From a checkpoint of a small transformer trained on Wikipedia.
Architecture: RMSNorm before each block, rotary positions, biases on query, key and value, tied embeddings, normalized queries and keys.
Training: a variant of Adam for these matrices, 1418M tokens, 5410 steps.
Each number is 128 + 24 x the weight over its row's rms, rounded and kept within 0 to 255. Layers, rows and columns count from 0. The size above them is the row's rms in percent of the matrix's.

# layer 5 MLP gate, 512x384, rms 0.0449, rows 131-176, columns 336-383
size [103  98  97  95  96  96 104 113  99 112  96 101  86  96 105 100 100 101  99  97 102  98  93  99  96 101 110 105 102 107 100  99  81 108 102 101  99 101 103  96  99 101 105  88 102  96]
[[120 108 119 125 107 159 126 145 145 160  88 133 121 136 137 110 139 118  99 136 149 166 116 105 131 171 142 104 107 137  89 130 166 138 119 136 129 126 142 160 138 155 122  87 121 109 142 119]
 [125 126 150 142 154 163 111 142 156 156  89 103  72 139 112 130 101 149 133 142  97 117 105 145 150 123 171 112 153 132 126 165 173 121  89 122 106 134 121 144 131  80 122 142 140 102 130 102]
 [153 122 125 107 129 167 116 154 115 122 143  87 121 127 119 126 130 129 151 145 101 120 117 136 139 169 148  92 181  85 123 139  78 144 118 128 140 103 136 119 119 127 125 111 111 105 127 128]
 [157 113 115 142 127 144 118 161 114 128 110 166 124 162 142 135 157 163 126 161 150 130 115 152 157 125 141 115 110 151  95  89  98 146 147 156 134 152  73 149  75 175 101  81 120 101 156  97]
 [139 172 116 104 170 124  96 133 113 134 115 118 137 126  97 138 128 126 191 116 201 149 153 111 139 134 137 108 164 112  59  98 113  94 136 120 108 126 100 145 146 138  88 126 120 141 173 137]
 [114 108 100 122 100 141 128 140 134 129 129 102 146 119 130 139 107 160 105  87 147 159 138  99 135 122 154 115  90 128 181 139 120 138  98 124 165 116  99 140 107 139 109  89 104 176 124 135]
 [149 139 121 122 130  99 138 135 130 122 130 119 134 198 121 126 152 156 120 123 146 177 123 104 152  88 126 100 121 140 128 134 133 180 121 145 171 104 113 139 150 100 136 123 115 155 165 158]
 [166 129 161 193  84 144 116 137 130  90 160 146 155 135 146 129 153 134 126 118 127 147 110 115 128 138 170 129 136  99 153 156 161 134  81 112 182 117 111 164 129 109 125 142 145 135 143 147]
 [ 81  86 134 135 121  81  92 101 137 152 137 110 136 117 104 129 150 152 125 140 141 117 160 137 107 158 122 125 104 155 122 132 145 156 127  91 114 116 165 146 115 161 139 116 128  96 157 149]
 [ 98 148 143 130 120 122 153 102 110 127 128 124 127 119 130 112 165 137 161 146 179 146 131 117 153 136 106 119 153 113 137 126 139 144  81 128 173 143 124 158 118 117 128 128 117 122 122 162]
 [143 128 110 149 153 124 169 152 134 120 151  91 103 136 101 113  97 138 139 131 110 190  85 135 147 154 131 123  86 109 126  85 139 115 142 123 133 129 118 161 119 151  62 117 119 138 157 130]
 [127 149 120 166 113  82 129 156 156 144 146 101 162 126 107 109 146 138 162 153 133 166 104 101 131 179 134 113 157 126 149 183 108 167 146 108 125 144  79 145 143 144 122 143 128 165  85  90]
 [148  95 123 132 150 144  98 118 136 114 132  98  96 157 130 124 164 113 110 123 130 146 137 103 139 135 101 101 129 124 124 162 111 118 138  61 149 127 107 145 156 135  92 152  94 127 101  93]
 [116  86 122 160 111 135 141 130 157 113 123 159 145 162 116 169 105 133 118 109  87 106  83  95 123 124 104 157 145  62 150 130 140 110 126 149 108 145 126 115 175 125 115 155 117 158 160 165]
 [162 162  64 145 118 121 113 129 141 139 117 128 104 146 141 109 129 127 102 158 145 154 111 134 160  82 137 105 104 160 160 127 152 161  73 121 134 129 112 156 135 157 123  92 107 102 125 126]
 [ 96 177 135 125 130 111 122 127  92 115 126 142 149 149 121 143 100 129 170 133 140 146 142 104 140 162 150  75  99 107 117 103 135  93 115 124 105 123  99 119 164 158 119 136 139 142 115 164]
 [130 127 118  97 131 129 136 158 121 151 138 132 142 103 125  72 126 133 157 150 147 108 123 159 157 163 132 109 127 164 118 136 103 173 120 106 129 125 125 111 156 140 148 128 127 182 112 119]
 [106 110 138 138 139 102 132 130 122  78  95 122 106 111 109 133 125 116 106 110 128 144 112 142 169 121 151 148 122 134  87 107 152  67 127 121 105 125  95 140 120 127 133 114  92 123 113 135]
 [117  95 113 130 118 105 123 110 116 140 146  87 136 152 102  84 166 119 110 148  93 191 124 156 166 147 125  92  89 116 110 147 121 149  95 135 120 109 130 145  93 121 119 105 101 132 122 109]
 [135  83 151 147  96 145 127 128 100 116 111 144 131 150  65 117 115 115 156 155 128 108 143 125 136 102 158 107 124 105 161 131 164 131 147  98 147 140 153 153 136 131  84  97 112 122 162 111]
 [158 121 104 176 153 115 116 129 122 156 138 140 181  97 127 128 157 153 132 169 151  93 144 141 173 140 137 125 141 105 139  93 126 124 134 119 150 135 108 141 174 136 140 156 122 104 141 139]
 [124 117  66 101 133 114 115 130 121 143 126 143  98 141 121 111 137 125 108 119 129 139 146  92 155 148 118 127 150 175 106 116 130 100 172  90 127  73 128 100  85 148 104 112 124  85 132 158]
 [114 112  99 139 116 109 114 159 123 127 145 133 127 128 141 135 124 106 125 181 156 142 135 156 120 178 179 118 111 104 114 118 155 141 132 114 147 137 132 151 147 114 151 134 141 152 119 139]
 [127 178 113 134 106 140 130 112 118 102 144 137 160 153 129 132 134 169 143 157 169 130 175 128 122 184  99 165 138 153 133 135 149  95  98  88 148 162 146 106 105 124 128 126 120 144 139 129]
 [169 164 120 159 133  91 154 161 149 121 138  82 107 125 120 109 102 116  94 128 138 139 116 115 159 132 141  91 117 163  83 101 151 139 134 110  92 114 164 119 141 125  97 172 106 110 166 139]
 [181 156 144 133 134 135 129 147 120  99  98 120 118 132 147 126 168 143 111  84 125 159 138  71 137 106 169  95 155 168 107 119 111  90  97 152 105 130 107 141 110 114 142 107 108 155 121 132]
 [143  69 110 125 125 152  78 115 162 163 114  98 122 148 169 108 109 134 152 130 143 145 123 151 124 144 144 103  89 129 114 118  99 127 142 104 157 158 121 102 130 118 106  92 122 130 166 146]
 [ 73 111  95 153 117 136 136 108 149 135 123 131 127 145 108  91 128 133 122  78 145 131 158 134 149 139  92  93  94 111 111 105 141  95 164 143 146 157 130  89 148 181 102 107 112 150 157 121]
 [170 137 144 116 142 105 145 156  99 153 156 141 134 129 121 125 153 140 125 126 120 176 135 132 145 154 133 111 146 138 116  93 130 124 157 125 178  76 169 115  91 153 100  98 132 118 136 139]
 [183 116 115 140 131 146 136 108 147 110 110  55 141 147 124  99  95 131 144 129 129 120 143 153 146 148 111 135 102  82 141 112 126 113 101  93  94 149 144 130 139 159 119 144  56 159 143 130]
 [145 140 135 144 118 131  95 153 116 121  67  84 127 123 119  96 151 159 125 114 114 139  91 106 169 127 113  88 115 151 167  77 115 135 160 190 146 138 142 159 171 107 103 121 119 147 110 138]
 [129 127 142 129 131 132 109 145 113 125  87  95 134 146 140 151 149 129 139 118 143 121 144 151 160 171 111  82 139 111 140 150 147 138  93 133 172 118  98 147  76 116 123 130 126 113 150 110]
 [136 119 154 172  85 157 139 197 164 111 145 162 155 166 154 142 121 141  97 113 135 101 106 130 136  84 147 117 174  95 139 130 109 104 123 179 122 126 150 131 146 110 130 130 102 107  85 182]
 [153  99 150 117  83 122 103 106  96  64 133  88  91 108 139 109 100 127 131 127 146 150 132 143 153 129 134  46 148 110 121 101 152 174 102 144 100 133 139 123 174  68 117 109 128 146 105 128]
 [174 144 154 109 111 184 110  98 120 128 114 105 123 171 121 103 119 147 137 140 128 154 155 123 174 105 127 106 110 143 147 153 173 110 123 137 154 141  91 147 124 121 114 146 147 129 160 130]
 [153 122  89 155 136 118  91 147 125  94  94 118 115 167 125 152 147 134 133 101 129 174 142 112 129 130 134 116 139 169  92 121 161  97 140 135 110 143 108 194 108 106 134 150 130 101 143 128]
 [105 163 179 159 138  86 127  93 119 116 134 124 127 169 120 108 128 114 136 120 172 149 105 133 156 189 100  93 122 149 144 156 104 118 149 154  84  84 118 173 112 140 128 150  90 153 179 155]
 [ 91  95 142 139 132 118  85 152 127 150  97  80 139 141  78  86  91 140 102 108 134 131 164 138 153  99 146 101 176 123  91 151 188 112 153 165 132  83 142 155 142 124 116 165 126 156 134 146]
 [105 101 117 117 114 130 166  75 141 128 140 137 172 168 107 176 130 129 115 155 157 157 132 114 137 106  96  90 110 143 128 121  88 128 132 131 119 118 125 134 107 132 110 133 117 110  99 117]
 [166 132 143 140  88 127 135 172 146 109 111 130 132 129 113  85 134 127  89 122 170 145 132 132 138 154 121 114 127 183 148 135 111 110 176 130 163 142 178 119 123 103 116 119 157 114 153 114]
 [ 95 103 156 139 127 120 149  88  87 143 133 161 164 156 100 128 146 154 106 122 135 114 115 135 124 135 140 117 130 106 121 134 149 120 108  86 126 148 137 144 108 116 174 168  92 145 154 145]
 [148 110 125 120 116 133 111 120 126 158 138 149 138 126 124 164 137 111 145 187 174 183 134 120 148 154 130 132 133 149 155 138 145 107 149 128 139 144  99 143  73 220  97 130 105 131 130  99]
 [118 113 108 144 146 121 123  94 126 112 134 122 122 168 117 127 152 141 177 122 111 126 111 108 130 129 105  90 138 115 139 122 127 116  74 117 122 127 155 117 160 102  95 154 110 134 151 169]
 [125 116 139  94  90 113 134 118 194 167 126 126  71 132 113 122 106 151  92 129 141 130 152 116 131 133 114 153 157 139 122 118 122 147 102 158 107  77  99  98  83  80 146 126 139 106  86 155]
 [155 120 155 138  95 120  74 117  83 131 123 126 112 123 109 126 176 111 169 181 131 142 150 110 129 102 115  66 152 120 111 121 127 174 104 158 120 150 136 139  74 151 107 109 125 119  94 153]
 [ 96 194 132 157 122 117 158 171 169 122 134 143 168 132 100 115 127 107  99 142 146 122 131 142 151 130 142  84  99 177 137 129 135  98 128 166 138 128  90 138 154 136 113 156 117 110 170 175]]
# layer 5 MLP up, 512x384, rms 0.0431, rows 131-176, columns 336-383
size [ 95  96  99  94 106 100  95  95 101 103 102 101 102  99 106 103  99 100 104 112  95  97  95  95 101  95  99 104 102 103 111  99 100 105  99  96 105  99 101  93  98 101 102  96 103  95]
[[144 130 120  77 156 130 150  89 108 133 118 111 107 108 112 123 133 124 137 143 108 112  98  72 134 147 124 148  86 113 113  95 107 148 106 145 107 114 153 152 135 134 163 118 119  84 140 147]
 [158 134 142 139 119 141  86 137 139 128 160 161 156 100 152 108 121 124 161 177 155 150  93 141 134 122 134 105 113 115 170 117 109 151 139 135 128  84 135 126 154  99 124 116 118 106 133 105]
 [114 147 183 124 153 100 154 160 134 146 124 129 121 102 100  54 147 119 122 101 123 122 107 150 113 106 109 125 121 137 122 153 108 125 148 171 160  89 125 114 122 171 129 130 101 108 123 126]
 [112 160 100 119 163 162 169 134  88 140 145 131 128 177 129 161 200 113 115 128 142 113 139 125 140  71  94 135 110 108 142 150 198 116 121 115 133 103 143 119  96 146 118 127 111  74 176 131]
 [ 66 103  74  96 101 119 141 166 122 123  91 107 109 140 188 129 135  80 171 130 106 117  86 144 146 106 122 123 102  93 141 100 117 140 121 117 141 157 124 158 126 143 136 152 128 104 183  87]
 [120  70  56 127 153  93 111 134 115 172 191 157 150 149 138 125 138  89  81 170 165 137 124 102 125 130 109 130  98 139 157 124 125 164 161  84 130  79 153 102 128 126  54 171  87 128 118 129]
 [122  98  90 152 116 162 119  91  98 138 134 120 173 121 121 126 138 141 116 102 196 142 140 141 140 122 158 135 118  83 158 123 114 115 138 137 124 144  97  83 133 114 138 162 124 144 105 153]
 [ 96 145  99  76  96 121  92 139 123 137 146 139 152 165 116 147 127 139 130 114 125 132 139 110 147  99 122 133 134 105 184 157 119 159  90 127 140 155  99 124 119 127 158 129  78 168 146 109]
 [163 103 168  90 134  98 173  99 114 116  64 131 145 112 117 108 136 149 123 121  86 126 111 110 142 124 167 136  88 105 178 130 144 155 145 160  96  99 132 163 105 133 139 146 117 152 175 135]
 [103 128 102 113 150 101  96 105 136 141 128 120 138 114 112 171 122 113 155  93 132 137 102 111 153 139  95  89 138 137 114 130 134 124 140 137 139 142 111 120 149  81 132 163 100  78 187 146]
 [152 105  96 174 163 110 133 131 132 150 107 121 117 166  90 129 140 148 137 161 134 146 134 117 103 141 159  99 133 105 137 121 153 119 126 103 124 112 104  89 128 159 136 143 135 183 132 140]
 [118 137 155 178  97 134 130 157 133 108 140 106 146 150 172 141 123  72 121 131 155 131 114 142 135 108 177 151  74 147 154 173 102 110 110 115 134 121 109 115 130 119 117 100 178 105 143 139]
 [136 130 132  93 102 133 129 150  99 107 141 125 156 163 161 144 132 122 126 102 117 110 106 134 142 128 149 132 110 110 138 146 143 113 111 100 140 118 138 114 171 132 117 135 124 168 115 136]
 [137 140  98 114 162 125 127 111 122 134 138  93 151 176 138  92 115 141 130  91 127 141 111 126 119 101 179 131 144 116 145  98  96 121 188 115 107 117 167  86 144 132 123 146 156  99 136 147]
 [161 143 188 125  99 162  98  92 115 165 140 148 128 126 113  85 157 139 129 119 157 156 142 154 138 117 174 131  92 106 161 108  53 132 144  87 123  79 121 156 117 161 145 114 155 172 132 129]
 [124  88 135 121 146 158 163 152 138 148 138 148 130 124 129 118 121 106 141 155 131 132 105 154 121 152 104 122 104  82 155  98 154 120 148 147 122 159 153 111 111 118 113 124 147 111 123 149]
 [169 184 130 143 141 132 103 101 131 139 138 132 127 162 144 142 138 112 156 132 138 120 168 126 141 108 117 108 135 105  83  99 116 150 123 133 204 120 130 136 162 136 184 107 171 117 103 134]
 [111  85 144 118 117 131  92 118 127 144 138 116 123 108 158 115 150 134  80 131 102 105  98 129 155  97 131  95 130 130 115 117  87 121 104 107 161 158 165 144 118 135 131  94 141 191  91 157]
 [168 156 135 162 156 118 141 123 128 108 135  85 183 168  65 102 135 102 100 153 125 110 149 112 128 129 138 122  85 119 154 159  80 172 112 176  96 120 171 118  85  91 130 131 130 124  97  95]
 [180 133 124 134 158  91 117 114 146 101  85 127 128 180 142 130  62 110 137 109  92 115 151 122 124 138 149  97 156 131 151 149 113 118  96  96 147  90 178 117 133 131 136 114 124 121 125 129]
 [116 127 111 131 147 105 111 150 109 105 138 147 123 159 109 148 149 136 126 161 171 124 125 106 128 110 147 111 138 130 170  79 163 100 140 119  93 121 159 102 120 123 117 120 103 156 127 117]
 [141 132 133 124 142 125 103 116 112 143  77 157 144 116 100 137 148 132 141 138 106 103 113 125 126  86 111 105 123 121 147  97  87 104 114 130  86 108  93 158 137 147 139 126  97 112 180 114]
 [121 104 162  98 133 140 121 142 100 148 106 141 183 133 149 118 110 120 149 154 182 140 143 140 101 133 159 147 166  96 126 133 178 142 156 116  87 123 112 127 109 138 151 120 137 116 152  85]
 [ 96 105 135 161 107 204  69  96  96 110  82 144 113 114 151 101 157 159  71 152 128 171 110 116 146 120  91 139 157 151 132  80 130 130  88 132 112 110 171 137 119 200 103 140 143 142 131  94]
 [108 155 112 137 117 166 122 163 159 147 120 144 106  98 152 124 118 101 116 161 111  92 126  94 115 122 109 166 155 171 158 133 141 155 110 167 141 141 129 101  98 180 103  89 120 148 117 137]
 [ 91 116 121  74 172 146 136  89  79 135  92  93 154 110 135 164 131 153 144 132 109 137  95 160 139 164 108  90 135 118 137 123 104 126 143 154 112 140 149  90 132 124  84 128 114 109 106 129]
 [129 159 116 107 104 161 169 131  84 128 127 104 188 112 140 132 119 146 122 136 118 120 142 142 148 148  95 150 167 158 169 106 115 135 144 157 119 154  92  82 112 151  77 123 127 163 149 101]
 [145 100 112 112 151 162 145 126 136 100 100 152 110 100 106 109 163 139 140 106 166 141 159 157 137 125 168 128 179  94  92 110 121 114  94 130 131 140 109 137 169 124  94 140 128 110 119 114]
 [123 135 132 112 134 163 140 109 189 114 143 102 109 115 137 115 149 128 118  98 128 117 112 157 154  98 123 128  92 139 117 118 115 170  89 133 123  77 109 114 134 130 147 136 119 130 144 114]
 [122 142 118 143 137 139 128 143 129 118 117 103  78 113 137 117 120 176 107 159 144 161 150 117 108 113 131 107 177 134 112 120 142 117 112 126 118 135 165 145 128 125 141  81 145 148 142 145]
 [125 144 138 160 104 118 184 147 126 116  84 155 182 141 104 122 142 103 113 105 175 129 153 133 131 115 133 118 116 132  94 127  95  98 174 127 119 189 104 135 116  82 142 117 125 128  71 122]
 [127  85 139 126 129 110 123  90 124  96 136 175 117 145 146 133 117  85  86 103 133 155 105 106 134 126 110 109 131 114 116 124 118 101 161 141 158 160 142  75 130 142 125 121 156 181 136 146]
 [ 84 131 155 115 157 142 110 100  72 162 133 141 141  94 114  76 163 149 115 121 120  73 149 116 138 141 143  85  91 140 133 177 156 116 173 148 109  89 135 163  93 166 125  98 125 155 122 125]
 [ 88 136 145 145 121 134  75 120 161 149 128  91  87  69 121 127  89 112 165 181  73 112 121 146  99 105 132 129 136 123 103 108 128 157 130  78  74 132 160 152 137 142 137 136 122 112 106  56]
 [105 199 111 129 119 118  86 113 123 117 128 166 160 151 117 143 106 159 111 128 126 140 130 131 117 148 127 117 153 144 162 199 163 148 157 113  90 131 201 139 128 100 122 137 149 156 132 118]
 [ 78 121 156 130 133 147 132 138  96 141 109 143 121 139 120 185  94  82  84 169  93 123  86 174 131 124 126 148 147 123 117 194  80 154 121  98 124 169 148 129 141 158  93 140 157 153 108 111]
 [141 134 136 149 135 147 122 162  86 155 130 138 130 161 113 133 166 125 124 127 165  95 166 125 130 127 161 120 172 137 106  68  80 129 150 108 128  67 136 105  98 132 155 120 142 122 113 131]
 [127 139  96 155 139 115 157 163  99 141  91 182 113 145 137 111 102 157 172 129 129 169 107 153 116 145 120 127 147 131 110 180 161 129  90  69 145 126 117 111 152 118 118 179 150 118  95 140]
 [122 117 128 117 102 141 136 122  53  97  94 108 117 100 149 100 132 169 145 134 106 115  86 152 148 140 127 135 150 116 138 110 158 157 130 156 160 144 130 131  90 148  95  76 115  76 105 121]
 [ 73 122 114 102 132 102 161 104 147  89 184 126 169 133 157 138  98 165 119 155 116 141 134 120 140 108 142 139  99 116 130 133 136 173 131 165 129 124 106  82 151 136 146 149 143 142 165 113]
 [147 102 107 156 100  99 164 120 183 133 102 109 149 110 100 117 132 124 126 143 100 114 121 117 123  93  91 139 136 127 141  93 103  97 126 158 106 146 135 159 136 176 133 155 161 107 134 132]
 [106 165 150  74 145 172 125 172  89 131 188 117 128 141 115  79 116 145 104 123 143 136 150 124 131  93 164 159 126  83 132 136  86 148  65 160 111 169 132 131  94 107 119 127 109 122 102 133]
 [133 131 127 140 143 141 143 113 156 114  97 122 105  99 168 131 145 127 138 135 175 143 132 109 124 107 174 123 117 119 179  87 123 138 111  75 112 121 150 115 136 112 130 134 133 153 130  96]
 [106 124 158 109  94  96 110 152 108  95 157 120 142 195 101 130 114 120  98 152 103 138 120 140 133 119 155 131 144 142 112 136 150 136 157  84 121  95  86 130  91 117 128 126 148 167 142 147]
 [110 121 101  93 123 122 145 145 186 131 142 132 143 100 167 114 132 134 128 124 122 191 129 125 120 134 110 142  92 182 125 145 136 130 142 135 126 107  72 121 132 105 134 145  98 164 122 120]
 [175  86 117 175 139 125 101  96 108 168 133 122 131  98 123 117 104 127  93 186 176 113 149 165 124 156 133 150  62 135 136 131 162 160 123 142  98 132 109 130  82 135 147 129 120 125 139  89]]
# layer 5 MLP down (transposed), 512x384, rms 0.0441, rows 131-176, columns 336-383
size [100  99 100  94 107 102  95  95 104 104  99 105 105  99 108  99 100 100 106 114  98  98  94  96  98  83 104  99 103 100 110 101 101 105 101  94 106 102  98  92 100 101 102  97 100  95]
[[149 141 107  91 108  94 138 127 113  88 138 125 122 130 146 150 130 100 115 151  94 126 150 148 188 140 108 113  92  98 107 116  68 166 109 169 146 155 107 127 176 159 144 143 122 110 170 142]
 [129 162  91 183 125 111 135 148 134 113 110 146  89 127 143 129 102 112 159 147 120 105 130 110 117 121 117 177 109 167 150 111 135 135 113 122 142  97 152 156  68 120 169 140  98 126 147 134]
 [138 137 153 123 162 158 135 115 131 103 116 119 118 150  84 127 128 145  73 130 110 135 135 141  84 147 123 109 134 125 113 102  96 127  90 167 128  98 137 126  93 108 114 134 111 101 114 137]
 [147 113 124 160 157 112 155 110 140  84 116 143 113 191 143 108 115 118 127 139 151 148 142 133 121 101 126 193  75 138 126 122 130 121 115 111  94 111  97 109 140 146 115 123 151 103 159 103]
 [127 136 166 105 115 113 122 125 135  82  96 127 116 126 148 110 123 169 130 148 101 156 109  99  91 148 118 160 112 126 140  98 113  74 148 120 120 172 119  84 137 132 156 121 111 132 112 144]
 [156  95  82  95 132 107  89 155  87 142 118 164 146  89 104 132  80 105 148 119 124 131 105 105 111 126 116 125 106 137 173 139 147 116 106 121 154 100 105  97 109 140  99 121 151 146 119 153]
 [104 157 117  98 140 133 102 110 101 130 141 135 174 138 112 138  92 126 145 104 168  58 141 135 148 142 162 141 129 155 120 111 173 151 115 129  81 122 124 110 141 119 143 119 166  97  97 162]
 [129 114 129 118 128 143 109 140 116 123 146 105 115 129 114 153 107 127  93 107 110 162  91 147 151 139 140 140 187  72 110 140 188 174  96 137 136 134  95 137 147 145 101 171 166 134 150 150]
 [ 99 130 166 150 126 130 100  97 182 113 140 150 161 146  84 136 137 160 145 146 146 116 165 118 140 157  89 146 166 140 174 159 166 171 146 123  83 171 152 144 141 168 105 119 124 129 139 147]
 [ 89 136 150 129 145 103 128  73 141 131 173 130 122 118 110 104 109 100 147 126 111 166 126 120 139 110  99 127 140 128  94  96 144  91 154 119 163 154 114 128 128 115 156 178 117 112 131 132]
 [138 128 117 141 141 109 132 128 133 158 171 124 118 156 179 118 133 146 158 146 140 134 112 127  93 144 127 122 136 129 135 116 115 120 118 125 135 142 113 124 147 119  82 157 130 162 149  93]
 [181 113 147 141 149 157 133 124 132 115 135 162 170 144 136 119 124 113 128 155 164  96 117 158 163 103 107 152 141 131 116 137 110 142 138 119 135 121 129 169 133 113 141 126 153 102  92 135]
 [117 110 128 124 154 150  95 149 124 109 161 116 158 114 157 143 145  94 141 104 144 114 133 130 139 128 168 121 108 130 136 124 125 124 137  82 169 147 116 133 162 162 117  96 112 157 116 133]
 [134 131 150 152 148 150 141 111 148 140 108 123  73 122 135  92 141 135 126 132 107 128 159 171 156  86 148 128 142 139 114 145 123 103  96 102 124 153 138 122 123 132 183 128 130 147 109 123]
 [137 131 115  85 116 121 107 126  92 119 169 130 113 142 102 136 186 117 138 157 126  99 125 140  79 150 125 102 143 154 138 144 132 136 132 151 157  88 124 146  78 119 124 132 107 141 178 101]
 [160 113 188 145  88 126 132 130  95 135 152  98 128 108 116 130 135 142 147 148  69 146 195 133 138 125 138 156 142 129  94 140 153 162 140 100 108  99 150  89 117 144 120 159 194 141 136 128]
 [119 132 137 189 182 114 102  81 137 119 125 137 145 155 132 154 106 114  79  96 154 143 142 170 100  91 115 139 149 149 169 113 147 126  93 121 165 101 169 165 119 120 135 117  76 138 109 128]
 [132 128  94 163 135 139 127 109 145 125 111 121 101 135 144 113 116 138 106 100  87 104 130 120 121 103 135 111 139 128 151 106 105 160 102 158 147  90 135 172 103 117 109 122 113 153 124 185]
 [149 125 127 110 162  90 108 142 164 161 134  84 117 143  96  94 145 101 158 111 150 126 123  93  88  87 121 152 121 126 135 150  85 163  74 134  89 110 149 118 147 123  98 169 126 132 163 112]
 [128 144 107 105 149 108 124 109 132  73 141 135  95 147  96 116 155 153 144  85  88 156 123 148 140 153 186 102 162 114 153 154 117 132 133 158 163  93 150 108 135 138  91  89 114 137 113 116]
 [152 114 127 137 180 171 127 133 138 126 175 101 140 116 135 109 152  93 131 132 158  87 142 156 125 104 147 111  91 121  87 127 153 149 177 169 131 163 140 108 115 123 108 168 173 109 119  88]
 [161 124 100 120 137 169 130 167 129 122 140  90 122 135 109 109 131 105 139  89 127 180 119 102 117 169 111 109 150 144 167 131 125 137 118 153 125 125  75 127 157 132  91 131 118 113 130 155]
 [ 97 110 176  68 143 112 164 107 153 107 120 131 127 129 159 117 186 124 108  88 142 140 143 112 108 113 125 130 145 125  97 100 122 153 127 133 117 136 134 157 122 163 127 130 125 111 112 109]
 [123 141 130 110 131 101 148 110 136 116 163 150 144 123 116 123 135 139 143 117 128 116 140 108  56 122 144 138 105 130 121 141 122  72 128 117 128 105 125 141 198 130 148 132 125 115 139 114]
 [129 145 170 104 143  82 105 155 142 143 141 158 116 132 148 153 142 143 143  87 145 105 133 166 164 129 118 127 146 161 134 126 113  98  94 123 143 108 205 164 137 162 126  92 131 141 142 160]
 [166 113 138 156 132 112 153 133 158 119 127 164 123 138 157 111 137 160 127  83  95 173 161  95  95  75 141  99 135 161 122 120 166 100  88 111 126 102 124 118 148 123 128 113 127 149 154 128]
 [144  92  79 107 136 146 135 120 126 109 109 131 166 120  97 132 149 115 120 145 142 152 129 137 111 147  88 199 144 102 160  97 128 168 155 122 136 131 137 119 135 120 112 149 182  94 128 162]
 [134 113  99 134 141 122 156 126 142 130 122 182 129 153 122  87 138 121 108 138 156 180 122 145  73 195 134  76 125 132  96 149 140 108 130 145 126 139 130 172 120 132  92 112  85 136 150 123]
 [121 136 109 174 114 136 104 141 101 114 144 140 123 152 114 108 113 172 125 158  77 110 124 141 166 118 128 194 120 131 146 108 108 153  93 126  77 116 137 175 109 111 144 122 165 121 166 173]
 [135 112 125 166 142 135 154 130 154 112 120 155 134 147 147 139 132 125  92  95  98  96 150 101 113 111 124  99 150 118 139  93 149 133  69 126 153 125 169 166 154 141 138 121 140 145 140 136]
 [147 130 158 157  81 125 126 106 115 129 111 128 164  97 100 149 149  86 154 119 134 144 123 122 119 116 112 102 137 102  90 121  79  98 158 135 136 114 127 112 155 108 127 137 147 169 129 180]
 [147 133 143 166 152 128 201 108 122 138 147 114 158 112 111 103 129 142 162  97 125 133 125 106 108 119 136 137 138  80 116 132  80 123 154 124 132 153 153 103 126 142  71 117 134 111 102 111]
 [139 169 138 144 162 154 123 174  92 125 129  74 138 131 141 117 132 127 124 119  77 124 102 124 107  72 110 125 137 154 107 127 159 138 136 114 129 103 146 148 120 115  93  91 165 111 103 109]
 [145 172  72 149 152  95  85  94  97 140 135 117 132 150 134 108 149 133 110 126 130 139 129 105 120 132 105  93 154 139 124 134 114 124 127 124 120 169 118 154 150 138 110 146 141 130  87  79]
 [ 72 112  81 123 112  80 110 110 121 145 154 126 150  81 124 108 131 151 139  94  90 128 143 112  99 156 123 168 127 106 116 138 112 107 113 139 145 121 129 139 152 134 122 106 135 151 118 118]
 [121 151 120 160 104 164 147 103 102 148 123 115 129 138 154 117 130  77 154 152 123 102 177 102 110 144 104 107 149 151  92 119  92 112 147  83 139 154 123  77 122 139 111 130 147  81  98 100]
 [140 146 114 181 144 133 126 138 136 126 135 142 134 142 118 125 128 132 153 148 142  89 137 158 109 130 165 133  99  97 143  91 142 129 124 152 118  97 155 149  98 106 136 117 126 174 148 104]
 [126 140 100 149  74 102 131 143 137 132 146 133 148 106 113 136 132 163 143  94 111 124 120 129  47 115 116 107 125 132 101 113 116 108 125 116 126  90 125 177 149 128 136 117 147 121 134 138]
 [104 154 123 128  71 126 137 139 138 146 157 101 131 133 121 120 167 154 147 123 166 125 122 104 109 121 118 134 122 147 145 137 142 129 138 144 124 143 183 103 139 120 117 109 135 107 128  96]
 [ 82 128 111 152 127 158 110 142 141 129  98 141 132 106  92 117 108 118 169 164 181 162 130 107 166 105 143 159 161  92 160  52 147 123 173 120 139 155 162 150 120 139 114 106 114 120 116 121]
 [112 119 144 136 129 176 109 136 145  92 138  93 118  98 133 124 123 154 153 145 122 130 125  94 122 157 105 122 155 130 125 160 153  70 125  99 120 178 145 103 126 132 109 162 104 111 115 140]
 [119 164 108 108 152 154 128 111 135 165 148 124  99 122 102  94 143 139 105 119 112 121 149 165 129  79 154 213 144 102 140 118  67 131 128 135 142 106  92 105 136 158  82 134 125 103 127  99]
 [138 124 168 104 125 127 114  67 115 139 117 110 189 166 115 136 139 144 146 117  98  99 147 144 116  89 124 123 138  79 117 128 187 143  86 119 112 109  96 122 106 147 158 128 141 135 126 104]
 [126 152 182 134 156 120 131 147 107 115 138 137 124 162 143 146  94 136 133 134 155 119 133 159 105 136 152 130 135 151 191  92  93  73  88 134 137 155 159 132 102 161 139  99 111 120 108 127]
 [ 95 140 148 125 124 113 106 150 127  91 116 154 112  65 135 130 171 149 116 141  98 163 103 180 104  78 101 138  76  90 137 170 137 139 107 109 127  77 115 114  90 114  95 117 160 106 169 133]
 [123  95 124 155 133 144 160  99 134 133 175 127 168 128 143 112  94 115 148 129 124 115 119 148  91 126 152 168 146  93 174 136 189 135 140 100 125 120 134 157 144 123 155 113 156 128  82 107]]